config.yaml
n_layer: 12
d_model: 192
n_head: 6
n_kv_head: 6
head_dim: 32
d_mlp: 1024
vocab_size: 8192
activation: "swiglu"
norm: "rmsnorm"
norm_place: "out"
norm_eps: 1e-05
positions: "rope"
rope_base: 10000.0
rope_fraction: 1.0
qk_norm: true
attn_scale: 0.177
bias: "none"
tie_embeddings: false
parallel_block: false
init: "orth"
init_std_qkv: 0.0467
init_std_o: 0.058
init_std_up: 0.0668
init_std_down: 0.0668
optimizer: "soap_variant"
lr: 0.0105
weight_decay: 0.0
lr_head: 0.00689
warmup_steps: 41
schedule: "wsd"
decay_fraction: 1.0
decay_shape: "linear"
final_lr_fraction: 0.05
batch_tokens: 65536
seq_len: 512
doc_mask: true
train_tokens: 356700000
steps: 5443
dataset: "wikipedia_en"
Each number is 128 + 32 x the weight over its row's rms, rounded and kept within 0 to 255. Layers, rows and columns count from 0. Numbers have three digits each. The size before them is the row's rms in percent of the matrix's.

# layer 9 MLP down, 192x1024, rms 0.0668, rows 0-191, columns 960-1023
101:170128186120139114135168130089081129114108110162175180126140087185128125097130093146138070106095131100141123171075119118126160142107112162111125174105155112140115104108148027078125135079181171
103:097119110074116168149128164160148102110131175132119076100131159175073133128167160139129063193136157145163143148127090171114142105128170113184142194129101123079133122152135166119103207107167108
098:212156042152172071085108149123111161133115178142183127194172153128106142081186099043180102102092133112144165171120135120185153172086135107133110144079164136110125096117141138143086131140173092
092:093113177093177168124119116110151120175071123093173106108170087117163171061101101140133107084173123070145136060126178074161116167146057145127117155146101154147155158121163089129137096133163136
100:148118078120121202160089176183110097120125161159068143126151170091080094148138140132141105114091171088146173162151147049076091147121167151151073113119074084093145136129094119140136105152108120
098:112112119159128117117072105096197141103136124150104122143141135094141162117125145133165126126160148176144135101134173124133069052132107106155080160123115106108178112180173103122042151107113048
099:179121170091119167194109155093069126138115110086145159109099147105171099125120150125138128140120093189115146136095168107091066106123124105117070062084094159139131143119091149152129095130197073
100:158102178145169105078157081089120078155133067095092171191090132137086173170172156078155125075027180164166113190098156128152116091127143172155093094104150117109054137051090136095071182117132143
097:149172209138061136118123173079153149111123149157178102112101082171163126224126173186165098133048141132181111110092081141120128172110160143159100119141132092119135127108111116094101128130169144
098:164081102158132065167113124145155192097164106117099220146082177114088134101144136151108144078138164130120179133130082139108100128066101133112147130133125163108100161118070070143161235125118183
101:103133078074146129113076133149144088107124129141095129098122181131107105176127108154111067071062081079110179072148123082158125091130156188089153138139098077097125148091127127147163140175132102
097:188102116135153169142121141158147111129134101123147126068155129083134194081105150143111082190031132070149089128157143129136149098158128132090150138155198055115103118151108121107169166129124121
103:122162150143083115143122118131091137036143160118106147146148137106086122115164144173143129101150086096138107079096174100093154166095164137135172097183069139149093096126138121193162107255134109
098:123104153119092172088137100092140093086140092127139107111044107124157111225124073114077144098066147090094140158097127151112103128112145115121126124077135106170132065150181096181107151126107129
099:136190152128129157146163138113194149142164115115105136162086100122146110127105123087156158097082104069094159084115112130113155097136122155087123153168126112130120145136149115130180167080147112
100:188068133121089138098137089139099150126105133137181160136141037108128099212122119144027085114152121150148183132115168149127161126164130130145142121183116162141141122182162147172193129139140209
100:149160135114133095186112172092098152152184119136110106185121169168153176081181083118109087186147104084138094135128139115106175097091127179107151104185126150164122088043115073116052110066132087
094:123173105133123126144135135103144140154149153102110138177147167172105159171155144046138113179144137163074078168162167081090145146129158135142121109166132143152136173103107100159127136088156151
101:095146137182086098118109131163125123140158133165170109123127100156150079199076148112108092117095153106173108163158144030153135132118153150147190096180158188103074097106146143174168075113086191
100:123099105122103201139078106063120096091130129131174105107149088139200086099132120145148097122132151233152081110131121107132156162134188163136178088117176096093117146144200111171098116060140064
099:117148072134099139106157137138184124142137163159133120129135114129081170203096148166143145158151135111131141071139121110159124114090057087204166178151128153170141100089058102071151110089076147
099:154173137151120114121137156148130119141055136167098124188130101144158146143082126047089145162139137104148071109170179114165106146102127178188124125075110090139188204124179156107102071161151140
102:092162099182117119096033158099119103134071071125080160153116080114111124108095166123165114102072148146102107102120087168094125071119153155200167152108168163106122170124135097117136129154117196
101:167130102134105112121142161135123093101160157146115097197219162138080156093176128136141095115162170158142131119110109156121040146111119153118174148119138109168129167170143167111096148131125128
104:131121135118120132191116130102168188060086125097142128164151152162201119136111068140098131115126155153041098133178134124095106085165152145178148122135149084122130113158084171150134095122100146
101:099077184139092158157142148097190137125106141149149135081178146168131189123098148167123128054116163161116105098162114115077129145213139072111053124093095102125133080125103135143083069194123100
097:142162088114131158086202138129013122102110108128123146167151103134133129162141078109123144114076064178145131084063168111132117116122114139096121129096153159116136190150097151157072119129080114
101:162086134158087100121192148148119172129142095180175116113112181109117168110080123132118107154136117196158122187096131083113107166088146096071097180153131119129142152149097077115121094196122166
101:152099135146170135115108124053086109145080169088051134164174121130118093109129155120137160127136096148150036102151184169131147155095115144111135110185096098148122102107091159113120121117146154
101:115122142123100133167153163122148205071142149117127063135111118103178101133161179092140157210084154104123132155175110099127124163092133135146164151176130118136145122167190121158195067079113168
101:110154151140178160123147103107100147157146146129145159151123171134118144141170150174108101145151071099165108196110176183144140127161065173124141087090117092069126098176119081144131163093149140
101:120104070200113140134157104071149086096096120135088183144176160086132090107148188155114152120118087085184138108157149166139089145114146150137118138067151108087167159130148152131135168149116143
098:156138101119132128157148105111144103177136095068078056111136134136140082126145103145068065177161167169154078095114188104093169165167067141155142097158117114142078120156082189098083128157108086
098:096121130147100168073109126075148111132141089115175072137106126097134219189102111159119162095050141110198137141129136102122181125177200080138046143177146083149121103079136085158130089129128118
102:150156086176124134147095153114125138155147111177125200122075071112151148081103101112144108134167045129074132114150125135126034113119139093157119129102164117123132139057037157153139121168142141
100:101169163114099149142073124084122155088102089154104101052157120126152164111086169161117120188108178172109092124163137121076093167202084079184113094050129138075137148128114133122137117123067046
100:145113118109133074193119078137126142102161138179133144071107085134108073129124128111069152141092122144142194150106110147119207149068170136157131107157137117083114095194153157124100167131084155
100:127109106111136149080128202140178079145112105116134105149103191066131124145117156116136113135154122105153091163088129131142099158128129122127106093156126143108167152033141135159070104134069177
098:093098147112131148116131148129121134170135161047087160109133115147133102155187135109144118158155072168074143163130128083179126130137129160147094145118110170079078132097081102146082098089086098
100:132176122113125181149145140086163120139143145131132174070064117150114138106126190158160158124091115149121100107100100095110128133161096196137112174112124111185153081130147091101121150129101228
102:168109115149136117049171134131137124103087143137132144091158188111177164155180116116126168092125140119129075126122152087141127187116165096194066061094097126120101132146111167105144163115188068
103:148082093147115120167153144156143078106137139098075091100132158091126135113121148025151160175111112104110128122129136158153140103129123185117156103117166111108116093174143082097118120148086112
100:090139124088164125087114114136163198138158068148140143140148191139109079147111072080117169206164148117131134171111098109139108097167102211150149058148048134126132082146138130108109113127184170
097:137092096157133175141133106115130118183187126163116095129093128145099127130173097182129166175161093129148083151071126107124131100132143151098109176079151125174122203090139153084161136142164118
104:150106113141133157088169154126078056102105102128124088142107164151114143126124095128099090154127162120182167145089103102126146056157151153152089118144126117118136194122125097076133148113100120
103:112150181152117155154135070149153142168114019149135144070140072130146078202072092128154159092053130129091110137118079156116116144128148099101117064113175110158127122108179123150101143133146140
102:151138103122120071168164093119192171108106137111225144136117101136118140104139172159096107122153151117148159136104134153085127077133152112096130115086120164124126101158146149143119151085133180
101:137122165131099118109065088120104161206164193215130096141130117131150128103137180099105109200171154098084053143161216130114133112124113110171136146157106096095128135156146080154131173123120148
102:101095163127132107173119084150096127166134083098128184173191168129148100095132027168098116099111052129165152077175059142091101087081126120108135132180143128097131120157136120178100117194138151
098:094121103082108083122150132199135082139098125075135112099142145108104149134182233115155030120147160090140140135136156130124185122076120157100129115168102093105060107155155085147082100122110133
102:135118159148076136123149186089048103139161170197125077074111115138156126175150137135117105144068120105104155241167075189101170106112057125078082151108140133107087108187103081139162128101143128
087:140158153163017137098156162114098167178144152140165160109171146144156131144074096126144154110123135092127094125144141164124130135147125091112122101124095138154125098136116094089175129195091089
100:179120109164118147058088139124128155139111128123109149117160129086142188162090129065141157115152132166120087095128135170118129157153124110121122127120106097100120129150137113094120143115146146
098:118136112156110139129121086134135165147160137149129100108173135106085097164086098090105173186185127139138111097178134158168065178092101081047100154101121141182135099093107115144172153124132136
100:163204072120150150130080135170098131074118057138107080079118092078146105059100141147159166119091096149189127138152094117117113172121118175106088098080138094110172136161161124136099075136137112
100:145112137104133161107099128144085149120067124129091063122168101163129135128098133103174119082084212130173122091115140112136111092177132052120136111105135132155157115151119175095089140194102121
100:129119161111134086120133194090091154106097117156126122080123101138169125186108094146131134157159110063116156117122148096106172167112105161089193112127105141182091103184135092116130108111085143
099:092146141077171133163150142128171172131168177103165147118117095092121102142125180090166107090080135097186153096154095094142137156093151097169179167109128137132084102113152149109158128142123101
104:180152146166089208144140104153159096066082071105118090112086103120120140140134064111124159078093108120114121150113137124135156110112099145060107138111134140115116087128065089137054116202126196
095:099125141143128105130123152102155110134178108082096129073174175116152099201093082056077142108088086150141218144129150065133129089186109107117140127145109093114099155116112132125127161179130119
098:179124178123105185139131103175116132153083114180129117137150126118120137065113103084117176176140121157118108156087122147092140105078100162189113112161090137154175115128082128108088159128143121
097:149115124146125141080087138087188135148170107068153149146115086052129085101108111170138139080134149165150098189079129142153194140121131145091156136128138160117127080140194097182169088182080091
102:113123139086115164176114195142156152177090119108171100182117125054110153111132130155115111142142161129124156144090071168135145140137129129138107103189115144152127163174068073155101091123138119
101:104146094122074160134149152131121144181077141218115071130115166137134131123144099103101123086167093109116121084137157066106145080084147148140083102132117105156122142130142110087118138080128158
099:125178150092136117091100099109091107182150094144115147168210150149095083159132138193078160061153125068142129177142133126127089162158088101127135125133116131079137126074086135156142113178153146
099:126198187121145133129147170067068069190114128131166160141124184184094126199164144111091208099168089124167138100158098115121091172094156123116121105168181077152144151120118116121144102081092160
100:152147081090155136111165102090121162127146144120155162100140124116177192149138129129153175133132111127142146194105070151046114143132131090152128088143109026132151102108105071148152168118136166
105:141144154118157160161120133079124100100113146120159131071088107147114086071118183110158067093116137105208172093144079173147088107135100125183123089144103086125155168062100142136195157141107122
099:071130084111110060194151123129099100174169068153173118116154100089132133142121117044166142111079137163216080150136148166117153089136074109131162138094032152161173169116122148161032075073115114
102:154121123105134171096130140101142079141127156122084104106192169112056100128159177093152188141146097134138096139087141091151107113107140108104157140130171103061120128141139169070106177148123160
087:179177153145044157114124128173203187125094129090125111097177124093150141143092129128186084161201123139106121128171160173142139113100197122125124135129175164109141135132157156134100082123161134
101:118087138155151138121172121129159132078214034109113175157144092146136140168140121125150095157140140073097117099149102196113134165127127101080111140097133122097135147091073105075125114087136135
102:090149104085134129140132132105134128088072106148213107123178116108127130113147186081144098187136103120149136151111188106078074128096148086157109183169110118112155132105126155153149148133174199
096:108083112086098107187079151148105122067166114160125138080115067087133172096131167159121091143121148122129131104129140137102118151197119136126126060146133128092139141071143095122134168161119110
101:135161158102115110209127176098137111119106137123155142127086199112099122161169094104133167122124145161093112093147141132116124068094119178174094086161127120157082094185119176149146138149115095
097:085093129071123115132109167171119114203096152150068133126073046110115151163135133141115135065168179131127127119095160133155097081149105160122182093101171062149126131093119157053120065094152129
101:077115190143152152153155128114085109171133100134116157163158104154096156162161108159099140125169069134097076163126136141092109218179163130111108108159090147143127085149182168125093176116158096
100:159214132237124165107133152088128110136126080089162163105171122117122074102104118119187085145090110092117154120120111159112117144165102133109110142116100117182144156136147129118128175118095166
101:102093174137116137099145107168172124132150130160106128151150132062130118104123076174167094116071097059114116174115114114132140106092138083123031158095144186097129155131116154165140103084123189
100:144149125109173126102089124128131128139123110096128177118159177132143118124137123131117065083110127116158075117104082125187167087131162082158083135149133181107176215151135153094106099127115110
100:140099115089152123159133191144075151093095106103134102136105138114139074055175163152091051185176171141139098095112151102088094118095145091163089146167106177136140122148104185133062115112149149
096:118099144125145093138142091104140106184176044132148148125180175163060115190143159158124129100160152130151131184140122131132138132133121073143104091060152140109129067119165092120135168137158093
099:066138093129123096110186159153110137092105139163098178189123064153064059046133104133149102134121147164126182155063082108112098137113113149116109114144115164110145101150208117127134209165148119
100:154128161125110134052105122126108144057140075160135129106085179149156150168119085092106119177051182137152127119080090097139144119142153145090153118122171176142107119121088081171093083124094113
102:111087175137111144077077134085106120129148134180175134117084124120132112117126141115112084194169075180091073085177130075122162119101117130108082101132089149101129170105158152179132088103166140
100:136130111129110195130107147119128081107114117052067163133113089101122183102051144109124167144138125178124148096137094156172111168099116048101055141089136119083150113079114123132124156149077199
100:090135119145110129096129104136151162105192146093106165114116113119161130154154089120123082110107135160100143106090150134166174059204094135030212127100143096152056118156225137110126134110135142
102:098157069111079154122137117118104125157114102140111123103077185089156109122097124092162104146121058175133195165132143166128096098056097078150124073126123137089099161092109096163143187095179090
097:072115155070136099168185085108100088153106156116120151142095138081159170079142090142127148130158076164137159169147157142181121130142105108110150106107125117051094145125156118117129095151060101
101:166175109066099099083161102112170116084124119112130138133105136106169091140139129080103136171064144118137084152116096123130081147119172117135197097095101118098152081133074135100108126150138122
101:142143148110097085167121137131180127147123178168166102137200147061141136176129146124153123169109176092151144129105103115129117180165134062123165102200184114089128111110169137191077165125126166
099:138171097168158119105153126105097128077169154151056101140097061135179102128153145124108114186081101121151117133136135121151102122125116152154147134130143113175163108188191096122174111156105085
101:185144093075142105088101155144144098147065112147120153103144124130165090165147148166108084149195150099146118127093106154076127180165130119116130099086161127140144122151184099113161084166116193
099:092077194158098128161093124143207148123117147067112123093107107159122064109162127099121106158145013122091121173129103163129127137110061112092142160129107132128162074162101124143111125074188092
098:125107111119125094096142188110148109105085107103149131090171122111172116091088143175125087134171176144148121165147127111133155133162129077109152144117144196106174119168115183092125146107082077
100:101182157146120114150157156152097087114141145155132086054128087035083143104149142146122138139134137118128122102124093102110159036114120125142209097098106118183157146103187131099141167111129172
103:123136129134111078130140194155140137125169158185094108145105161108152113117120134124060104124092193120167134150087133133165054177213100145116103166167172150143107105145109078108092140137161123
100:089131176106159116053081101089134155135167129088054123080092182144092117113131141135138091111068120115155109227067098102147118132121162120145062148170059120142218128086067111105087104148095128
100:140150121165108099176195101100153123173175149109082165130116124143131085136103149174101140153096137173139109182103127130121173104050175114106060194168095157110098146163178111148177117098180155
100:092179105155133080162117169135112170074116110154137131163165160127151166173231152072078175123143151170196133131141130140119129143134084108100142137120144118151130092137162107211134086108125107
099:117124131134124099116161121082158122112102124125141077079109165071136095107132177152117099096149146079109168136110136144115189046148151100165113119107183142092118088105170194120065060115166117
104:083136106095083092125155147158141070156131164141126138131122132145098116185114101144114104116122171089141190142107151158078149168140109126174136142073117122133176099142126106109092136128086134
099:104121156095126183143071139154118187160121128115081082166162183180165178126166087137117110175136128158130120121099128166091079133105083148087162130096107088128170116095094132168116110129085105
101:120080103132192185177126126022102143135113120120147106136160101150150174098101129126132063096124122124145164126158108171163108155135102134144154122107186132076112160181124133131151160111115127
103:142154119136092115181153038103131163088176158164197117070148138118084116119187086118093164092098160206126098113165119146163198131166118113131103181111119131178130162139120163172108150106116085
099:120067117185136138208180085138154101141109193104145149148109176170143137121209111104090128139121105134096108130199091153180189068059165120193148111128129147105132137071093105074115136128115126
103:131099176147184157110071105124165106129167083100158086104121125070132135126167143122151130168102100117157119124159186140125110102099071139168120126106092138098139115143177157127152146104075197
097:123101130132140129112095132175074124119114087207125117161151148190098083132075094124150117152084098102121128114132094069123120150094060078139124139107131095084099136154112160105099124135098145
099:111087105166096139065095105180135054095136167116072126164055166101113101151164139136128154119131177140133201119062137111151177126135147149132147069170103170147117146193155175087127152134126127
101:133070157131115159136178147105100068124142088061090143169090135145179101112152139098117057162106042121057142115130140113074155144134089151173113123068087140126039158116136118116110112173138131
100:114131110059072195178141070118186079130098063146072070090119120141063146142175083105108154212093140207082140092144149128163148085133171076128171105136133060174129134098062137087104151100166149
101:117183147127103111097147102136136139150122114120118111066132134095122221125163165175124147195147157126149144098101179156147156123111142167134104154112106163152099168155144136099118083193111122
101:177121178170103113173114079109165131149084093113143098181122124083147101052107155157147121156146125184107100102132123147130131142176111131109147153125186151156111110109085208155156127177162074
098:092143141103137133199129138113121147070131181111180158164217137125187132148111103179084163128119122139142110114104104105150104145147166131158176104141111156147149138158134151124147189092109149
103:152116161081091144151140149131159123177143174129108088146138106085089156156108111120164136123153182191100106158138190055072195175113139118114152179114126157151154122083102097134157147152153105
099:098148124109116152100152110080155128186128148073139114157180159149121082144143089145167139097166123108095101091163106127156200164141143128091086122133175085176078094168106144160131118181179136
101:087086109156128158168106156116101181170109120122112143130145109130081157135136137181079121132118160163126103128038144147149065108102117074097189166172112157113168090063128057160138133185128186
105:118093076143145091145154114150094125116127099117095067173168114043103135113093107125191166187155103158167135136091139098134148116115149134110161083106098125106152063113109115143143124099118069
100:190150154068099141102148115116100127082071116132176165130121151122091102157162103141129147140102069156088107126137188113150148144158120170134072151143076122166134148138094094123116089157157128
101:140121110065129091121171174098127130123139118178135042152081130181086125083160146156124124150192132110128115117161126136168138112143065136110150112132096151151137149111103186145173136135164211
094:118116099102142113049067095127144212162131117139107073131116159137066135070106090109083121095082156121114062108113121080136121089170138091137081165137138123117217164113139102142109096107089091
098:074143136135098112117129095055138145146071132170103169099099133148173109088125081126117132137120158177115170121096116145134094091149199157080129119142160150141069152149114115187176120121144172
099:101072124088154177149143102178139107155089157115090145078070102169162101086093131117110077114094058136133118119073152112136135082144114147124127158097104087126133118146157131145170168154108095
099:091111153120149172172104090139163173141135121106131061154105047149102076111084107103112106122133167094221114134115099136131174105119104148119145163128135115106180163118118136106090139154123123
104:090136107092090169180104140173147124166149112115125205138122148179132150138169116149136132145122133111221113132150167155119108122173117139101109160139152080106123129126142076065082117134129129
102:131121076144135213153132129200185155114149134122097108152171111108195102114184170143093162118118137057105120178127125115127095100108110151074105155139135121132111167088117174226122160097096087
098:135114132116124142160194126173114158140060167140184096190161128156161122124141158159103167110183085065065095165165136170070071163103120117169128128093052192120183144127151170033113189198136108
101:130135107117102112156155129159071142093124140096092138163092164086094135127119202085141142133120159151169116124125161140124081138142099141151176092124169119132134116145063189145103134123110099
101:106155153149073083115155099122081147146109068100114143094128100127114163108102152158155077115120046085094225126157086099127060115125096087163117108092139132145104145083120160115103104099103129
100:141172151089132127116148115100139082083030118114128179078110188123094186181165128131110132114128143140138132152126107146115105168068149078155083125154122114065191145116116107151138111087157089
100:125145148103098139147132104094123177073155103091134126148091130120072142120123132152088103140126126189161148147131128143143148117122054136065149106133188091101068153157115178095137106127154154
101:120086154180145110140144087162158100096172102173141117101158117134119139102169104095157087119091147156161079127204114172179152091173112096124145134195106095109121177139123168142106152092157172
100:147136167189123116082124121170094114117114123128165133167158188107136113118176156081097099198105094118134178140120065157107122156083111114121136115165176136104117148132081142100131100043134110
099:122121101074097111118164177160128130170162120110162177094103175093154049156107118133139135145126118105112089124121177101112141126119064111057139114114186155145078160125126157121123097182104154
100:138163116150126130121114149132115097164190152144142051044095135176148124125133169154095116076120141135139126127121132066098162121127176130129117120138159071125085126151113107136156090150122169
100:171132120134120097117108118064118125063118112168128186145100158120180079124130142153110087168057183158149135128174119130132111124162177188168133093105126102129087093108134144109108156149144129
099:131101080118116095148194154120164063132130150098147142106114138090151111110136169191112092138141098145126099169135154124130152134121099115123168186087104154076186128143129167139128122117127122
102:070158124097157150084084172103113083141171116139137129123134178202152078146186144130090139103101121130162130106141124079181137104186187151069169101223101188148170137164113107141125166120138137
100:081125100104085119144200107163079126076159077064132190138167074175163106139108149149096148102133096110127159148138144154135125130197160129114146147130118118155125085122182112177107136115106106
097:104093148166107096166084113159139104100126152195071158093092123126110199132152175159127148133159111077155144151131124147115139153108129161218110075039077131118149121207114127133069175078130147
102:149180153131173108201129116101135164121057098135127136151092158122160120102192124153183129113139098109123139112145121102075130136098201114123101074122092160089134120117143114151153152150077164
100:112075163128120167099140104135150116182164138113109163114115155137112093127113126148089141103146147097155088201108157126120132067136118079145141140112131128154169141072142138145133183115141192
100:110196108176109153109148187152144153131128119142127180095120079125155096135088134187134074084131146125152120139099097139168064140109099086101127158106110165163150085143088102151114194089089127
101:166173134147099076083163139115140147160117133106172136140167178139117121107160126144139151174116143194053095108160153128114150119157109105120203093158170182149114075138118145079085104134120157
099:167128132115132091102120134148161181211173113152126153198064122154095090119187078103141068085140129120106084189156169161179065073122074096192113109166099161120178141125071061142138086192111115
102:162128087176078136153098114110148120102101171120173171146193127138162160163166088085077139089122126077100170135129151102176146158082120120069075156175097144078126090146121142085152152160122115
101:098105088153144124092113141132123156107136065156136086117073137114130168093181140175136180152097103145147144106138142120172178075111126046100140124102070116100136103085148108080126141118099110
099:109031164116120169140111107150113191085153161165107130133129104163084097190123118126134143152081103151130181124119116141161115111062106149123123139125138111152051134173081125133106180113122130
102:073159085111203167160132098134159130132110192184161047037180097184100096135190180128128185136117140097205221157137072093102082153113159157196103129097175075094171177121118158085068115143164103
101:154136135085104091083192121096060078088094167150095161153103149192145130134162139089105119094143095171146153151112102093121161136162130092084133104166154093123144178169147070109070091106149109
095:192132139173183145090117134108139105151128121101162114081184091123109130159118078142161097092073220091154057105174133194133137153139084098132115128104100138091117093153088076140186098140127100
098:108146111135140125154104128148146114118146159067105094059175143131173126112171129143114100132158064122124104111116109127156100144099126105135114126142140088082193184115134117173143060195116101
099:117136047090144154102088100141148145128036124081113151144095137175098099040139163105151161121080130133167147136129123105142125102113086167162132104140075168138207094193143116123119118084078140
100:099100141145129141176194077127149117091146112149133124079142128054084107081167113134118140161084087126099077132118111152112115096150153138092132112158106148071176159101097119095099133175185103
101:140088155187100174031130195107084130126184143153096138127118152169115180128166128060055143142166122188097145129109131137118129085166164168113134068058148184126138103121187115134126167138133152
099:066112062088142128082131165085146096115139107111165118155081113133178158089142124138129117124136134131155102139117113061115171130086112154065153098118096141156148113111166099138097123167114143
102:162158099137153080163162165116085157052117153127130052170066112154142087125129128097118077182075150126151154099099159141165139145186119129106136125111133171120161144150171119137077126119155171
103:166143169063114124132131216104152100179104129071109206105166136111130092113104060098087120141101143123149115112129146184074142099082105138098161160099125117140065108146140104068147132138117142
101:140110147094117147156161105121147064135087111102102155151083118153078148171152122162180132108150191134138104157115079063127134120109119191119123166086143126186134115114081134139163192088105146
101:149111168082120161134137135135134128149145063199115109127115104070103158161151205104107163087114116133145120176134198119119108118169099129185144116201100180163121125158100147120099065118139126
102:101198122108103158148125165182133102202179181088153143086119088129094086110161157090106137134134134140129081148159145075143145132162122156099126049132105145165130115186174144087114092079169110
101:097128122154123069111093179126136105113140150099126162093095115134076123085161139085087147099106137114133095160167123075118124087092154099185075152120139107120156132085174131046096134113148105
098:144183113195132056193136146090125117131116096172105139137113157143146164114103128098214134161117077059088159125108131068148206110131142068105126160114056200111125162094110088106088169135175127
100:174114093139096137097133144137078141078111188112096083097081140186095148101145108183127181152109131102178122137119162163177111137162136129147134103183108145133117123097143132097125152127144223
102:130127109075081136102147147185137122134161048186140140100149129105158176115090105141159179064159091135107107099128092119087101141118132113159137140044121111149177154088071141153167150088127131
101:119144148078107150131126131141136180151145122117140112116106123109162133152170088149076132104126058125091162079113060113117124127108148184140106155063132137112095163186172157156132160163142126
099:151123201134184126085144117140168176130105156135128115145089176134117116109167130157140132124116155117149168178181118098109108067112179072112050131078124125130201193081116142110095104086148093
096:070148126100146123038146112066125125132121115083116130108154137071091146086154104111136145149108144117139097139161128156017128075159101163164140109081088064078114123137187101131151110110215136
101:078082097140144114129159146178104168159155152101116124099172117125138094145146149128124116151085126144123120105081180119186115144163094095144122194141110098126069153091140086174121096170153195
103:169152145114165171105099150117149117063119136164069166173129123152133144148160168134097123121082157117081094144107109117179118141093084156081155174125127185147127141139167142118098115202126099
101:174097167112156146142087082180115128125127140160188150124159125106126161104085146151138069066152095123144159135124118105111109138122145136156144171090138131170110137118121130120157109176121149
100:116142090130139153107130117141137189205142123077113085055127089148158075107126162146095080117132170138140103099172174110160097172122199126139086093140118098152125107101066124101142094116082122
100:141130083165096122188116059159195103109136101190160151123149162111134102146123100145129084120148086137110072172144156126096133173124111062176149134121132171139205126089177091108155091159149072
103:138121130076160166119165093173123153113152154095099090074132120098112085127126096150163150200154109108134091118148123162100140069090150161129138178131061145106222144128074120139079097125100119
100:191136151129177160144182077111134109113154136131126072175100131117093129101190108129136135148146166051186127140105109162106136120080129128080090136134087151142134126112135097093145123097155103
101:103067133134130169117149125106216098169124138148135161134068150120171154146184139131207117130126073142114155154207108124153119096116162090125126079117095054130135168153100093174106134106156113
100:131109109090141123088122105116101115117094181175131105138174183123131119107134090111158147106116126183101079122112149137127128164113167110119110126108151145131119156121197156058204161062117133
093:135123097084159133114160189065123159099093147087143155078101169126145132072162140137143147139099154131114152089122076105088141108138180117160093132097109107085156128115183065148171104154155139
101:162201127148159145156127082089163123085159128129086157139092114173080153151096170166118167184124142122141147151182077172072123131121149097152146136107131154108173170133150127168077122095097145
101:127146204151108167139080118065121183138139123164154187149141171117150161160138151089148112161138179150113167125174108114082148107127144180151092103118149113184159142154122166139126113097127131
101:157173112092111157148146114125116151183127113200124138145146131118155112183184150150147113162114082141136105088131145141113110097136118142088132178115133139120088192114109108125097141098111152
101:155152089139106103102137085107172076169155142132166141113085080120174109125076186111114112069107148146136130138170174173085181172128167096090126142163156116179085074108145127139128149115097176
100:155096143075137146121129156160155168110107139124112093139121185119104173141114103112065166062158144070148115172152105070146122148168141096165110151093096142144049126119080136093136052196081183
100:113137095145113127072184106152147097092152166096139125104096172095131153198148118097106164144158102082122118163075070137156164095131156131088116063123113101146099102162116168105094140142130080
099:077075137142121061087091108169130162166161076138114114148069154040121088125127172129103100095118177080178096132166122140072140106148126127153156161035118069153143138157120117147139120185083176
102:173131196149121084183176108100067166110151171148214134092118161156104146175124091166094093102110170128086107119136165122180113117141117170141075149183150129197151178147113155105083168135144094
099:191120095060127127138119137131077079103146157138110135136106135091112132131082116150186115138115115158121129088080072114140137131122152167128093091102157148126115132144138124113119100142115084
105:096027123107116081085105150126145174126137125148175116093107148145189151132112154075131160139130178157167077106168130106200132070096147146132173074206159107196100103140138125095058120143084113
100:114129098119122146090149154136152185154185090104102143071144082092111100123155154094109129156085121166129096064096119173091095118145125155126141126120194100155113133119163135115151092096138093
099:193146072107112101150221134108122088150124110076143108152115144172152076109108095149154165110170109126133120122081124087167146128103123128121119159150125100128200127128084158141137151107127082
101:153144150165163075178053076100153144115143108158075083138183134109107070082101131115088198152125147057148103133107168099175102168112126136148116156162174089206034171160128086032130095102124082
102:113108159171165093170141146191109146080159159143065130166124104167122142102137175182156109144094123105134116156156107143166179137079135107126117165133131149126104107108106179072151200093117108